config.toml
d_model = 160
n_head = 2
head_dim = 64
norm_place = "pre"
positions = "rope"
tie_embeddings = false
parallel_block = false
extras = ["some layers without attention", "local attention windows", "paired heads", "gated attention", "exclusive self-attention", "capped logits"]
init = "normal"
init_std_o = 0.0357
lr = 0.0122
schedule = "wsd"
final_lr_fraction = 0.1
batch_tokens = [8192, 16384, 24576]
steps = 6427
Each number is 200 + 30 x the weight over its row's rms, rounded and kept within 0 to 999. Layers, rows and columns count from 0. The size before them is the row's rms in percent of the matrix's.

# v: layer 6 attention value, 128x160, rms 0.182, rows 36-71, columns 128-159
# o: layer 6 attention output (transposed), 128x160, rms 0.191, rows 36-71, columns 128-159
# q: layer 6 attention query, 128x160, rms 0.174, rows 64-127, columns 128-159
# k: layer 6 attention key, 128x160, rms 0.168, rows 64-127, columns 128-159
v36,101,208,210,253,234,229,155,179,231,175,212,202,258,191,240,203,185,157,180,179,200,197,223,248,277,170,169,155,220,200,180,201,173
o36,100,203,205,236,192,153,147,208,191,192,202,184,254,199,239,252,199,186,219,160,212,216,202,259,189,157,217,199,182,207,161,183,161
v37,106,199,189,220,230,137,204,194,193,227,225,146,209,157,187,199,212,222,223,200,194,139,184,215,166,170,243,180,216,221,229,229,180
o37,100,226,212,143,214,191,177,220,237,177,221,227,189,209,151,215,237,172,214,209,209,244,175,186,202,185,195,178,156,204,210,207,203
v38,098,162,141,201,186,228,236,221,233,205,257,217,209,248,249,201,185,120,205,199,242,205,244,199,188,238,217,200,165,180,224,227,178
o38,100,172,208,170,196,125,199,227,139,172,197,192,237,193,175,241,222,207,157,212,235,184,204,201,229,207,221,226,210,153,282,205,247
v39,102,247,218,192,207,157,234,219,187,208,185,255,207,224,171,200,234,194,257,145,209,168,237,243,202,235,242,175,187,183,229,153,144
o39,099,252,188,178,234,214,206,241,196,141,201,219,241,201,175,168,236,202,242,205,195,173,202,219,195,181,195,265,218,183,193,188,199
v40,106,225,221,267,190,246,223,228,225,209,212,157,198,186,216,195,249,267,172,244,187,165,167,139,261,179,181,176,159,223,165,187,228
o40,106,185,208,214,195,218,188,197,233,229,186,172,194,186,201,284,172,217,205,212,227,198,184,204,135,238,192,198,140,222,208,201,201
v41,099,174,212,201,163,199,192,225,166,205,163,196,167,205,256,188,135,200,200,206,181,162,236,208,246,243,225,190,196,190,149,172,213
o41,104,234,186,241,169,247,202,190,189,248,219,244,193,240,205,167,164,148,232,221,199,223,211,284,231,167,201,155,202,177,183,182,179
v42,099,160,238,221,183,164,183,132,174,249,208,174,175,187,180,186,200,262,268,235,206,209,211,250,268,233,217,219,220,208,203,211,190
o42,094,179,168,225,160,196,172,171,170,187,210,205,226,221,216,210,193,181,204,209,206,227,187,190,204,210,176,159,250,162,197,188,195
v43,096,228,231,172,204,207,205,191,230,232,183,176,216,193,204,194,140,211,228,194,206,207,209,175,272,193,168,186,195,217,201,195,242
o43,107,255,201,172,265,185,180,209,215,223,173,168,224,155,238,161,133,184,165,248,253,200,177,240,184,168,194,180,210,271,211,197,203
v44,096,182,180,181,211,215,220,243,195,203,215,197,222,235,197,193,159,210,193,165,171,146,148,211,221,192,234,203,205,235,173,227,171
o44,099,248,189,187,223,243,183,268,174,240,194,179,197,218,247,220,192,228,217,179,194,167,223,189,221,148,192,251,222,197,220,216,181
v45,105,128,173,160,208,195,198,209,269,191,225,190,245,237,220,176,242,149,185,210,204,179,149,174,209,163,193,160,224,222,175,221,215
o45,100,200,153,189,214,241,139,220,245,234,212,190,222,228,238,214,138,132,207,232,237,150,189,136,207,203,176,198,199,238,145,201,229
v46,098,228,199,185,229,268,185,220,234,231,194,202,218,221,175,167,192,211,213,207,218,199,222,197,199,175,246,233,201,166,206,256,191
o46,105,207,191,164,208,239,196,223,221,202,194,167,189,176,166,234,239,135,171,262,265,177,177,205,210,155,166,228,211,188,214,229,231
v47,107,190,214,208,234,248,197,168,266,219,170,182,186,183,198,169,194,201,166,161,184,189,229,270,235,188,198,188,181,177,220,172,213
o47,100,169,166,253,189,226,242,211,209,251,211,182,182,225,226,209,229,239,173,204,237,163,169,244,196,178,163,199,155,193,187,213,249
v48,100,228,249,263,244,157,222,214,231,218,252,180,234,204,150,218,156,206,161,225,197,202,216,203,208,216,272,230,203,157,189,232,252
o48,106,163,173,241,196,192,240,231,240,198,216,172,178,201,120,204,184,207,168,251,211,165,226,198,196,198,236,242,167,203,204,214,155
v49,100,184,218,213,177,183,185,209,173,153,241,236,189,156,190,213,191,174,155,275,263,200,262,196,272,197,170,189,228,220,200,205,204
o49,104,160,201,191,192,182,211,229,167,157,192,236,241,191,226,207,206,170,214,234,226,158,261,183,142,235,148,165,209,232,248,164,244
v50,092,170,181,194,123,163,223,176,190,196,214,206,238,189,204,193,232,180,236,132,197,269,187,194,172,260,241,169,207,227,170,197,245
o50,092,175,197,184,196,170,128,201,137,233,204,203,213,138,195,161,231,207,170,174,217,159,199,187,232,214,162,186,178,223,210,230,246
v51,108,202,169,186,230,221,212,256,202,192,225,141,206,138,202,176,170,195,301,176,235,202,176,170,245,223,174,223,159,173,175,216,157
o51,107,226,176,189,251,159,201,232,242,203,204,146,227,155,205,184,173,136,199,227,231,176,216,190,216,185,232,195,178,187,173,233,200
v52,094,186,229,223,248,207,193,201,188,216,196,176,179,150,232,201,183,185,202,223,192,183,255,127,174,159,236,213,182,226,193,209,193
o52,091,227,148,220,214,206,185,247,195,151,201,207,213,235,206,191,230,173,197,249,205,173,232,207,210,213,227,252,241,215,215,234,185
v53,101,220,191,155,208,184,231,204,238,198,160,181,237,183,249,214,270,147,175,162,207,216,157,233,214,186,270,212,136,222,214,185,227
o53,098,262,188,218,124,220,132,200,245,156,233,171,234,160,157,218,233,169,178,214,205,125,128,169,209,223,209,192,165,208,210,118,179
v54,098,218,133,213,153,210,201,160,181,220,222,199,172,195,236,249,269,178,199,175,216,226,244,220,197,154,176,204,183,231,187,204,213
o54,103,261,214,196,137,170,190,189,177,211,218,217,184,226,214,219,180,191,184,183,174,230,196,196,160,213,182,216,222,196,188,183,206
v55,096,225,139,178,204,207,176,175,200,165,213,221,217,208,187,134,152,216,195,220,158,194,238,188,204,173,248,208,183,229,183,158,169
o55,089,174,195,213,273,222,218,170,240,177,209,216,210,233,123,197,201,205,180,201,194,221,174,219,281,159,191,188,219,211,167,211,167
v56,096,223,191,202,238,253,164,197,171,157,183,233,225,156,215,170,188,218,155,200,245,207,162,252,183,225,200,216,234,200,168,206,223
o56,101,201,270,120,253,177,218,198,161,212,236,219,252,206,218,207,215,239,223,222,151,167,188,218,202,225,239,223,199,218,164,200,236
v57,091,147,197,221,188,294,194,215,219,146,181,236,180,205,154,252,170,233,199,183,228,164,208,254,215,189,247,198,254,157,195,212,187
o57,087,218,210,187,206,173,200,214,190,167,139,229,161,235,233,152,231,192,192,228,201,175,153,235,201,160,233,185,254,217,219,218,155
v58,103,157,216,165,226,145,206,183,223,193,188,182,199,199,192,175,237,237,199,148,169,204,159,171,159,161,260,234,191,209,164,191,156
o58,103,249,167,195,162,237,141,190,190,248,220,195,194,214,165,197,251,166,216,145,208,238,230,156,216,154,252,236,199,215,210,195,195
v59,098,212,185,248,181,235,221,196,199,187,160,202,169,163,225,180,218,210,184,194,109,211,167,198,231,197,214,226,230,225,183,204,202
o59,100,186,201,255,206,185,228,216,190,247,139,215,208,243,193,172,217,201,236,227,197,193,215,195,215,232,239,196,224,197,202,181,200
v60,085,233,134,213,163,179,202,210,205,202,211,197,197,198,195,220,254,180,198,198,194,190,214,222,219,196,226,190,228,200,192,177,185
o60,089,234,171,213,155,140,265,222,242,157,207,232,241,214,185,233,240,183,131,198,234,189,199,192,211,176,221,179,263,192,176,202,171
v61,100,150,226,171,193,215,187,197,179,215,184,187,232,230,221,216,228,217,202,214,172,205,251,191,205,165,218,240,170,238,233,169,196
o61,100,212,158,227,201,216,221,213,258,177,193,232,154,229,236,176,213,192,247,168,200,220,241,184,180,131,225,180,214,186,248,198,203
v62,101,158,221,178,162,227,246,204,201,211,172,229,185,201,122,178,201,170,189,218,175,190,209,239,182,190,156,194,215,183,235,133,177
o62,100,191,188,133,181,212,250,147,205,201,167,209,218,215,205,175,199,222,207,285,177,214,196,260,225,195,171,194,269,151,209,187,214
v63,098,212,201,227,160,153,214,188,173,217,175,201,206,157,187,214,216,148,179,249,233,141,168,215,105,232,228,203,202,208,192,152,216
o63,100,237,194,190,199,258,236,166,176,187,273,185,197,197,166,184,201,159,158,235,203,214,213,194,185,234,183,249,246,194,194,191,199
q64,116,216,239,236,191,223,219,184,200,202,167,187,168,250,184,200,189,270,219,223,233,176,147,250,173,178,196,187,181,220,172,169,181
k64,102,159,189,241,212,191,175,222,222,151,190,188,228,200,192,196,181,174,147,201,199,226,204,213,203,209,201,175,210,165,253,172,208
q65,095,183,239,272,217,171,211,231,144,198,226,244,226,174,233,198,194,218,217,257,207,187,205,245,247,192,240,151,211,233,188,138,167
k65,100,192,199,208,245,193,243,240,187,150,237,180,186,252,163,225,180,178,189,235,280,253,135,212,175,179,188,166,186,155,192,182,146
q66,100,181,220,233,216,187,278,176,196,180,237,238,196,215,141,171,209,173,237,216,184,171,188,210,181,195,198,162,213,184,192,189,209
k66,088,151,195,208,228,176,216,168,241,145,182,214,203,166,212,155,203,221,165,240,212,199,210,183,214,105,221,184,178,193,223,212,193
q67,089,216,195,157,183,203,209,176,201,166,261,224,242,213,187,199,194,149,219,195,185,266,166,120,189,188,215,200,224,179,152,255,174
k67,085,158,207,186,226,212,187,185,201,139,221,200,178,178,216,217,232,163,150,217,245,211,212,211,175,158,203,198,158,207,203,186,173
q68,102,203,231,190,254,173,172,137,198,227,227,189,224,157,178,212,223,125,190,212,201,158,201,164,217,210,206,229,123,210,213,234,213
k68,095,206,215,236,182,151,180,223,221,159,183,178,258,176,183,181,214,205,161,213,215,265,178,138,225,175,197,189,215,205,241,225,224
q69,095,183,196,169,254,198,187,222,188,155,174,177,204,202,201,207,168,214,184,171,195,238,207,177,219,135,271,218,274,171,210,239,167
k69,095,214,205,202,239,189,172,172,275,168,182,151,197,243,169,193,150,212,184,216,207,203,223,158,206,243,170,195,162,202,209,190,184
q70,090,203,206,223,202,145,140,158,226,202,194,233,199,212,206,181,184,216,155,211,201,161,211,119,257,143,235,232,185,177,203,202,190
k70,098,192,239,231,234,189,280,212,199,199,222,172,183,197,203,172,177,192,250,203,191,266,239,167,176,185,175,195,185,163,226,211,140
q71,101,184,240,198,166,185,184,191,208,160,166,185,209,155,213,231,187,246,190,192,160,182,206,197,199,158,205,188,168,189,203,216,234
k71,099,169,179,195,214,203,193,209,201,221,146,268,212,222,211,220,221,176,216,173,182,169,149,239,262,226,171,135,184,164,200,124,257
q72,104,200,198,212,196,222,183,158,183,185,214,195,229,191,270,235,210,191,138,150,194,217,187,209,168,190,174,199,249,237,225,218,251
k72,099,241,206,223,238,217,238,205,212,214,223,200,131,173,183,213,248,209,184,158,273,161,205,179,191,240,131,207,211,174,218,228,227
q73,118,198,162,218,215,174,184,228,199,191,158,179,200,223,144,160,190,172,175,173,223,255,256,189,194,191,185,232,164,247,208,233,190
k73,115,191,206,259,233,169,207,218,218,200,179,152,171,237,198,180,261,205,194,151,198,175,242,220,193,240,155,249,195,216,181,169,237
q74,087,215,236,260,200,190,217,166,197,196,184,148,205,169,186,155,230,161,225,184,182,215,250,187,199,228,177,190,181,201,208,177,185
k74,085,204,256,175,178,121,158,179,220,226,171,169,208,198,213,211,223,243,103,212,137,208,237,248,197,213,181,211,175,225,157,231,200
q75,103,196,199,174,242,177,208,195,189,204,188,163,235,215,159,185,172,206,249,202,161,166,175,191,143,183,160,194,206,233,195,189,170
k75,104,255,188,179,197,240,210,189,207,179,216,180,182,214,145,154,205,184,172,140,244,212,137,185,184,164,234,174,247,179,218,213,185
q76,095,202,216,222,217,125,187,203,218,193,226,229,193,246,185,171,236,245,223,248,199,123,229,172,209,144,169,201,170,205,205,179,175
k76,096,180,268,200,153,219,134,169,228,172,175,172,222,207,164,187,182,184,202,181,191,201,244,187,213,205,261,243,203,223,199,182,216
q77,093,225,240,138,142,219,169,189,196,164,180,273,175,225,221,220,202,213,152,226,195,255,197,165,265,236,160,226,160,201,201,191,217
k77,088,163,178,179,209,164,183,225,165,140,229,212,197,217,189,170,189,196,194,206,190,189,189,231,170,234,222,187,204,188,217,151,210
q78,102,182,200,169,193,192,227,204,179,180,223,236,205,241,227,184,218,177,247,190,214,201,147,180,237,238,131,240,237,197,230,212,194
k78,103,213,196,193,156,156,205,215,182,163,197,229,213,264,186,224,129,180,193,187,232,205,228,182,204,172,177,207,216,189,192,231,166
q79,096,194,232,225,182,206,157,201,261,204,161,172,188,204,125,135,184,179,217,196,213,252,159,183,163,213,191,222,206,217,203,191,218
k79,102,166,215,178,203,175,269,165,218,166,230,137,185,228,191,173,201,174,200,244,186,263,202,250,170,184,191,207,215,239,242,256,150
q80,102,225,187,131,216,222,207,179,244,180,207,196,181,257,170,181,170,204,176,184,229,168,179,204,177,163,232,231,206,209,196,235,203
k80,099,203,220,182,308,186,221,244,197,203,176,216,237,194,216,196,205,169,190,177,174,172,198,229,188,227,159,176,217,123,147,179,188
q81,091,182,207,222,210,225,244,202,230,178,185,151,175,248,164,224,223,208,199,195,206,252,245,219,219,210,178,185,148,243,214,166,138
k81,108,195,219,221,187,183,157,219,230,148,192,203,221,214,247,200,226,179,159,184,210,193,228,212,190,195,221,234,219,225,247,198,241
q82,093,268,171,196,242,206,160,202,225,173,201,227,268,158,199,197,231,228,148,242,142,150,199,187,195,229,211,165,173,208,140,191,210
k82,104,185,194,223,192,227,206,229,158,226,192,209,186,178,188,148,212,211,258,164,200,222,223,210,155,203,223,142,206,235,159,189,266
q83,101,215,209,220,205,213,163,186,172,212,192,201,229,264,200,192,186,176,233,165,245,191,175,217,198,205,176,236,196,215,221,189,158
k83,092,195,194,202,174,249,183,235,241,229,174,198,176,192,235,209,237,234,159,192,170,189,213,207,231,198,270,220,232,232,201,242,155
q84,114,134,181,234,181,171,225,239,190,189,180,222,245,210,185,201,199,137,171,191,202,185,240,182,232,196,197,168,138,198,151,188,182
k84,106,253,203,186,244,210,256,244,173,231,174,175,138,195,219,230,172,202,214,182,162,174,220,252,189,191,154,211,205,206,216,198,216
q85,096,194,266,218,173,189,238,167,219,231,161,185,113,128,192,223,184,193,229,225,243,247,202,170,220,219,238,248,222,182,226,221,203
k85,095,199,227,178,210,179,183,206,187,208,184,200,181,229,201,192,176,276,229,225,225,185,269,191,154,239,212,222,183,213,167,187,158
q86,096,189,160,211,201,207,243,214,204,177,157,189,234,224,190,262,188,181,230,207,177,158,211,211,201,203,186,198,229,195,185,157,200
k86,101,200,151,209,203,168,236,233,206,188,261,249,209,191,163,171,228,181,170,236,169,199,194,190,214,201,186,249,210,220,244,233,162
q87,109,180,194,257,177,187,207,251,214,245,211,208,226,210,194,218,214,222,169,191,134,234,225,167,198,174,204,259,169,238,228,156,187
k87,108,184,260,223,197,191,166,192,173,171,191,232,205,169,202,199,262,226,212,239,225,176,157,171,192,193,158,199,205,227,222,176,197
q88,094,262,170,211,182,216,245,218,143,215,184,224,197,168,244,181,224,230,209,238,188,198,260,212,181,239,189,157,164,190,254,155,234
k88,101,172,172,196,202,211,262,229,196,223,209,198,202,199,185,180,240,169,215,207,222,244,205,206,184,194,215,210,228,152,151,195,191
q89,092,177,192,160,169,140,188,152,215,197,223,136,146,231,185,219,217,199,177,236,203,205,223,216,265,245,170,165,206,130,180,221,232
k89,088,248,252,237,215,134,237,236,222,203,173,175,199,211,143,216,181,218,166,217,225,210,241,186,171,201,245,193,146,183,231,201,201
q90,092,153,165,255,227,143,136,203,182,205,288,202,225,148,201,205,174,143,178,183,174,173,213,171,219,162,224,165,157,228,240,212,177
k90,104,213,141,249,149,181,190,189,205,178,204,201,189,144,179,213,158,183,227,226,132,186,226,181,196,175,212,247,271,206,259,193,210
q91,088,183,272,239,196,186,192,151,205,309,181,170,151,209,160,200,198,219,225,194,224,218,179,232,207,234,229,201,176,208,221,216,165
k91,114,228,267,176,264,210,235,164,164,220,179,130,186,256,167,198,193,190,150,196,208,211,157,200,155,244,209,204,260,162,209,202,144
q92,106,262,165,166,180,228,186,201,233,218,203,173,185,204,172,205,226,190,181,195,247,190,174,244,182,189,176,167,170,224,163,225,236
k92,102,215,223,179,191,190,197,168,204,235,151,162,208,231,210,228,209,196,194,209,214,221,180,191,236,197,197,204,189,157,214,211,209
q93,097,214,184,202,195,280,168,194,241,225,177,176,217,234,186,194,180,186,234,204,163,191,175,213,218,172,142,269,202,243,226,206,219
k93,101,162,161,212,224,190,178,204,184,177,214,261,201,216,114,177,198,198,208,255,197,184,206,194,194,143,199,252,227,205,174,192,233
q94,095,218,132,144,175,155,166,178,243,210,194,246,215,158,226,220,181,186,209,194,177,174,157,246,207,208,208,262,244,197,195,201,186
k94,094,237,237,250,180,194,204,199,159,132,225,197,188,180,182,183,208,204,181,172,227,266,181,176,218,193,186,198,152,208,193,170,231
q95,108,206,208,196,271,173,170,174,168,193,194,197,212,146,157,171,250,180,192,156,176,248,176,191,234,189,213,154,170,197,216,207,237
k95,102,204,214,203,225,176,245,205,163,216,232,190,207,161,269,181,222,207,222,145,217,134,169,192,167,231,250,175,161,221,175,194,177
q96,098,218,210,189,206,240,241,162,231,156,247,222,218,164,233,222,234,225,237,152,235,175,196,211,236,163,221,221,295,215,197,215,167
k96,098,167,180,184,206,213,178,224,191,229,162,165,212,152,151,174,167,226,215,216,195,170,223,165,236,189,192,187,194,268,180,187,189
q97,107,254,183,261,184,218,181,225,221,215,170,231,207,224,142,236,220,214,173,206,211,172,204,181,170,256,226,223,217,218,198,179,236
k97,108,193,217,179,196,187,217,190,176,219,261,132,215,197,215,183,159,228,203,162,197,206,178,171,234,154,238,163,183,249,141,231,230
q98,102,212,225,181,193,191,183,163,207,235,226,219,223,180,239,223,233,184,256,166,228,240,164,157,199,196,209,201,221,188,208,173,191
k98,103,178,157,208,206,211,225,217,147,152,188,212,200,163,184,167,177,197,253,176,196,174,189,244,223,218,183,214,200,215,195,178,214
q99,106,212,147,172,236,184,248,184,220,219,223,242,236,238,212,175,170,122,195,247,216,206,159,205,237,216,154,214,197,198,247,178,169
k99,107,153,197,209,164,159,210,228,157,120,228,245,196,188,167,149,205,183,203,174,199,178,151,222,209,267,184,194,220,206,145,247,238
q100,095,201,206,167,216,203,214,164,229,198,200,117,189,239,196,184,194,167,210,184,140,155,214,179,227,208,226,233,247,180,226,178,226
k100,091,166,230,235,216,141,189,185,172,187,180,197,221,269,232,179,171,208,225,183,208,228,211,241,241,257,168,203,121,199,213,197,222
q101,092,205,187,212,213,211,216,143,209,244,166,229,174,162,193,130,193,193,190,182,195,249,232,221,154,190,214,180,173,155,180,173,153
k101,094,220,191,253,179,221,192,180,237,237,162,210,240,233,210,223,206,169,151,215,202,255,174,208,222,273,229,192,155,200,231,142,216
q102,108,213,137,172,219,271,202,221,212,153,187,177,262,225,246,228,235,224,161,201,185,158,169,229,204,223,197,184,222,238,198,208,167
k102,101,211,149,180,180,205,243,201,206,203,212,175,156,204,208,215,154,279,181,219,265,258,173,172,155,207,194,187,232,229,177,187,183
q103,105,218,213,228,223,199,222,163,209,232,201,228,186,233,218,193,215,250,221,165,182,253,197,232,267,203,291,173,205,184,202,188,191
k103,104,250,226,214,194,221,232,206,143,208,207,224,198,158,189,204,217,204,240,184,204,252,231,192,203,191,188,162,239,199,191,196,255
q104,089,206,197,162,174,193,187,213,216,239,203,207,215,174,197,183,175,214,211,168,194,197,158,166,232,199,149,249,173,155,225,195,204
k104,090,200,198,160,201,205,241,214,217,190,288,181,163,107,189,179,184,199,204,177,181,225,248,232,196,161,238,187,241,230,189,184,279
q105,101,234,196,180,130,160,243,206,190,216,207,222,184,229,208,215,223,180,143,218,201,219,204,189,192,225,193,224,255,242,190,208,218
k105,101,222,262,146,200,185,223,171,223,187,218,176,213,245,205,169,192,217,223,153,181,259,236,271,214,219,222,258,214,159,193,194,180
q106,106,176,207,210,250,185,181,183,203,159,167,209,172,182,222,178,149,169,222,201,220,152,181,252,199,235,203,226,165,181,175,197,206
k106,110,225,224,223,148,177,155,184,175,167,186,237,248,193,217,187,235,192,206,197,155,248,144,200,193,193,219,190,218,206,210,277,190
q107,100,178,208,213,205,235,214,218,242,217,263,237,148,207,200,157,225,231,206,177,222,210,214,201,176,250,197,184,223,214,195,210,178
k107,101,193,231,174,182,202,261,115,159,252,192,214,186,155,219,153,202,228,250,216,215,185,210,210,249,201,181,199,184,194,187,199,192
q108,093,156,224,192,200,139,248,236,224,141,180,180,199,200,218,175,262,158,193,182,182,230,169,197,195,202,248,184,253,210,176,177,175
k108,099,214,226,210,185,199,188,212,171,201,202,168,204,200,201,214,240,172,192,162,244,258,180,196,228,215,174,181,217,185,207,226,193
q109,098,179,199,154,162,187,185,200,174,270,218,202,189,194,207,167,222,190,180,182,236,211,215,213,234,230,154,207,191,211,122,225,193
k109,102,270,212,217,170,177,198,178,236,233,132,229,172,202,222,191,168,234,197,183,213,256,229,195,198,242,228,143,194,168,176,213,208
q110,093,192,168,198,188,245,245,173,161,261,169,198,145,195,205,216,233,220,171,202,192,205,171,200,187,235,177,246,180,229,130,202,142
k110,104,199,202,156,253,228,197,139,175,216,215,216,216,211,208,242,234,223,166,193,221,208,224,201,169,188,178,171,231,176,181,235,196
q111,102,211,164,225,206,214,215,184,155,200,187,176,166,185,229,213,190,170,223,119,231,222,237,235,196,174,180,169,219,203,246,184,193
k111,101,237,171,205,192,223,212,204,217,219,189,165,173,174,154,223,190,169,233,153,178,198,179,202,225,203,153,242,193,234,170,202,184
q112,106,195,196,235,273,158,211,171,131,198,233,223,220,226,236,199,242,195,225,168,157,192,163,234,201,182,261,218,181,223,191,170,233
k112,106,204,175,223,255,189,211,220,244,159,233,225,179,172,134,157,229,246,139,202,185,226,227,132,208,261,195,159,184,169,205,198,208
q113,097,223,211,174,192,187,177,200,212,208,211,182,173,163,251,141,269,175,216,255,168,193,152,204,175,144,189,162,207,223,155,201,228
k113,098,191,196,258,176,208,149,173,229,189,243,218,261,228,198,227,182,201,215,211,214,231,182,193,192,182,213,196,141,183,240,251,165
q114,100,183,194,230,204,205,190,173,191,154,196,200,173,215,244,235,197,208,233,140,204,191,213,195,156,160,187,187,204,156,212,159,210
k114,103,225,183,244,183,245,183,232,218,246,160,261,257,196,145,144,236,203,224,227,167,183,212,281,189,238,192,267,250,230,181,142,176
q115,102,197,204,140,207,224,206,181,179,171,178,247,212,181,210,223,203,197,166,242,222,190,242,177,244,169,197,183,228,180,181,208,180
k115,099,245,180,179,180,205,193,215,155,252,200,208,178,185,223,217,196,203,140,179,240,197,166,232,176,197,193,167,199,269,163,221,216
q116,103,192,217,221,204,222,146,191,188,183,197,198,228,191,198,252,210,246,222,191,200,204,237,239,199,270,229,184,150,208,264,182,250
k116,101,149,218,191,159,225,176,209,254,175,237,182,225,171,175,197,163,233,189,241,199,166,165,179,208,135,185,185,217,189,197,227,184
q117,092,190,268,219,199,231,212,177,233,264,207,144,173,225,202,196,198,233,152,195,207,198,192,135,182,227,155,216,202,193,190,235,169
k117,093,210,204,213,250,202,136,223,228,168,197,195,212,197,247,243,195,182,256,197,234,166,237,189,206,187,146,190,198,224,209,133,178
q118,098,224,241,220,197,171,189,228,219,157,182,215,165,209,172,181,201,179,218,191,198,229,201,136,219,203,160,186,176,191,186,216,203
k118,101,234,122,175,183,213,164,171,225,260,172,227,245,239,218,197,209,189,151,218,221,226,240,167,201,205,158,181,219,224,157,261,222
q119,101,206,235,195,219,212,208,172,181,173,165,160,209,212,236,174,238,196,220,205,192,205,198,255,193,147,159,248,225,204,244,188,264
k119,103,209,201,183,244,242,213,210,292,160,268,235,260,221,202,184,168,214,169,180,185,203,266,182,207,213,170,205,247,177,233,206,210
q120,093,227,186,175,184,223,214,231,152,172,199,212,143,160,233,204,164,169,166,203,235,240,223,194,202,158,268,158,198,121,246,199,225
k120,098,218,284,197,208,189,223,229,164,207,216,166,252,269,283,205,215,152,232,214,148,164,198,171,212,208,156,200,195,133,203,202,226
q121,106,165,191,234,255,172,185,228,211,193,190,212,193,218,196,164,143,121,253,201,196,164,202,210,208,218,223,202,202,167,188,240,156
k121,110,227,206,176,169,231,201,225,213,192,154,237,247,157,199,141,195,235,211,216,193,240,143,196,186,191,174,205,238,176,189,174,237
q122,107,216,178,193,201,239,165,203,209,196,178,170,179,216,157,186,254,185,170,217,221,210,160,216,191,226,240,200,174,200,222,162,228
k122,106,218,242,181,190,186,199,214,202,170,228,186,229,189,146,195,203,248,198,218,185,280,209,185,189,211,243,173,220,176,213,189,178
q123,105,188,218,233,206,230,179,242,147,201,213,215,174,251,168,207,230,159,185,168,222,233,173,206,142,200,229,191,226,149,182,244,179
k123,098,247,207,195,214,174,195,238,182,247,201,225,231,250,219,181,222,186,171,178,213,218,251,135,232,146,238,217,172,197,235,246,222
q124,093,245,161,223,254,176,135,210,195,197,243,201,185,210,219,240,202,205,192,237,180,189,266,243,156,202,259,232,219,267,139,215,193
k124,091,199,243,259,201,227,198,219,193,215,203,169,202,205,225,213,163,188,193,185,183,191,187,196,175,197,189,242,137,208,169,175,161
q125,103,257,242,201,235,193,212,147,215,242,254,183,202,226,261,222,205,156,234,191,184,170,183,237,189,227,131,164,186,183,225,265,185
k125,096,224,181,200,138,164,211,243,192,205,210,252,167,163,151,211,172,138,216,178,167,261,203,195,187,199,198,249,193,213,256,154,196
q126,095,209,196,233,177,168,205,260,185,159,184,222,217,277,170,175,234,238,208,191,193,152,207,183,232,200,151,210,221,196,200,234,170
k126,097,149,186,172,207,161,210,224,205,179,166,219,226,243,188,204,188,223,182,225,247,189,262,175,210,210,175,187,206,140,208,181,218
q127,099,240,240,186,218,197,228,207,232,231,191,179,144,216,158,198,222,204,183,138,289,239,201,205,277,209,225,152,173,243,207,179,218
k127,102,220,232,172,258,208,154,192,183,221,225,176,164,169,207,213,183,283,162,241,223,194,260,218,167,161,217,219,174,206,179,191,188
v64,101,188,160,169,189,189,233,176,176,221,192,222,167,227,151,203,205,208,193,176,164,259,187,153,233,183,226,200,170,218,157,191,183
o64,103,163,195,206,224,173,225,182,283,177,154,188,208,166,171,188,224,239,162,236,183,218,236,205,222,243,176,194,174,191,218,208,189
v65,099,157,213,210,146,180,182,250,188,200,212,139,263,224,230,215,208,155,187,191,194,180,221,192,162,234,219,161,260,213,235,214,198
o65,101,144,222,244,242,185,181,172,197,169,198,221,233,204,208,207,183,217,212,215,230,212,242,203,186,192,205,180,184,243,192,185,259
v66,101,227,165,213,213,129,197,215,195,200,229,166,242,216,195,201,213,197,169,180,159,149,233,185,164,227,185,180,188,215,198,180,178
o66,100,238,189,248,192,174,265,201,224,165,221,136,269,233,175,199,191,196,158,137,210,156,186,176,197,172,160,203,199,194,185,178,180
v67,105,278,181,192,219,157,163,174,153,197,198,221,204,214,178,175,140,209,220,187,208,168,194,214,175,196,181,201,182,195,218,209,197
o67,102,197,192,161,208,223,171,168,196,256,264,186,184,174,186,211,171,185,219,198,159,184,211,188,219,158,166,204,215,190,196,204,163
v68,096,193,222,176,170,219,226,258,222,200,207,232,152,144,217,196,166,196,185,190,187,177,188,202,159,193,241,177,173,236,204,174,181
o68,098,197,189,156,237,173,172,138,234,190,173,198,167,211,199,196,240,214,222,206,166,175,210,195,183,175,243,196,137,223,183,214,182
v69,090,174,156,170,189,246,225,191,171,175,201,232,220,208,203,200,157,218,179,182,187,232,164,187,245,166,228,227,224,167,186,190,205
o69,091,214,207,191,181,193,222,205,210,166,228,221,230,127,183,229,206,176,185,168,216,208,216,153,217,217,126,197,230,215,205,198,235
v70,099,191,217,171,220,141,198,215,226,167,225,163,159,181,212,226,206,238,222,175,231,128,208,256,164,164,189,161,176,228,208,178,209
o70,101,223,300,202,200,183,161,170,221,156,175,157,189,186,177,185,210,227,141,184,232,181,168,265,201,129,219,175,214,195,231,267,187
v71,101,159,151,184,195,213,229,227,185,186,161,252,235,190,208,202,164,208,274,215,254,231,192,175,167,211,146,202,202,142,212,244,224
o71,096,197,185,192,146,189,270,185,195,161,170,197,213,221,191,202,172,266,235,163,236,236,197,220,216,159,201,193,226,181,226,229,231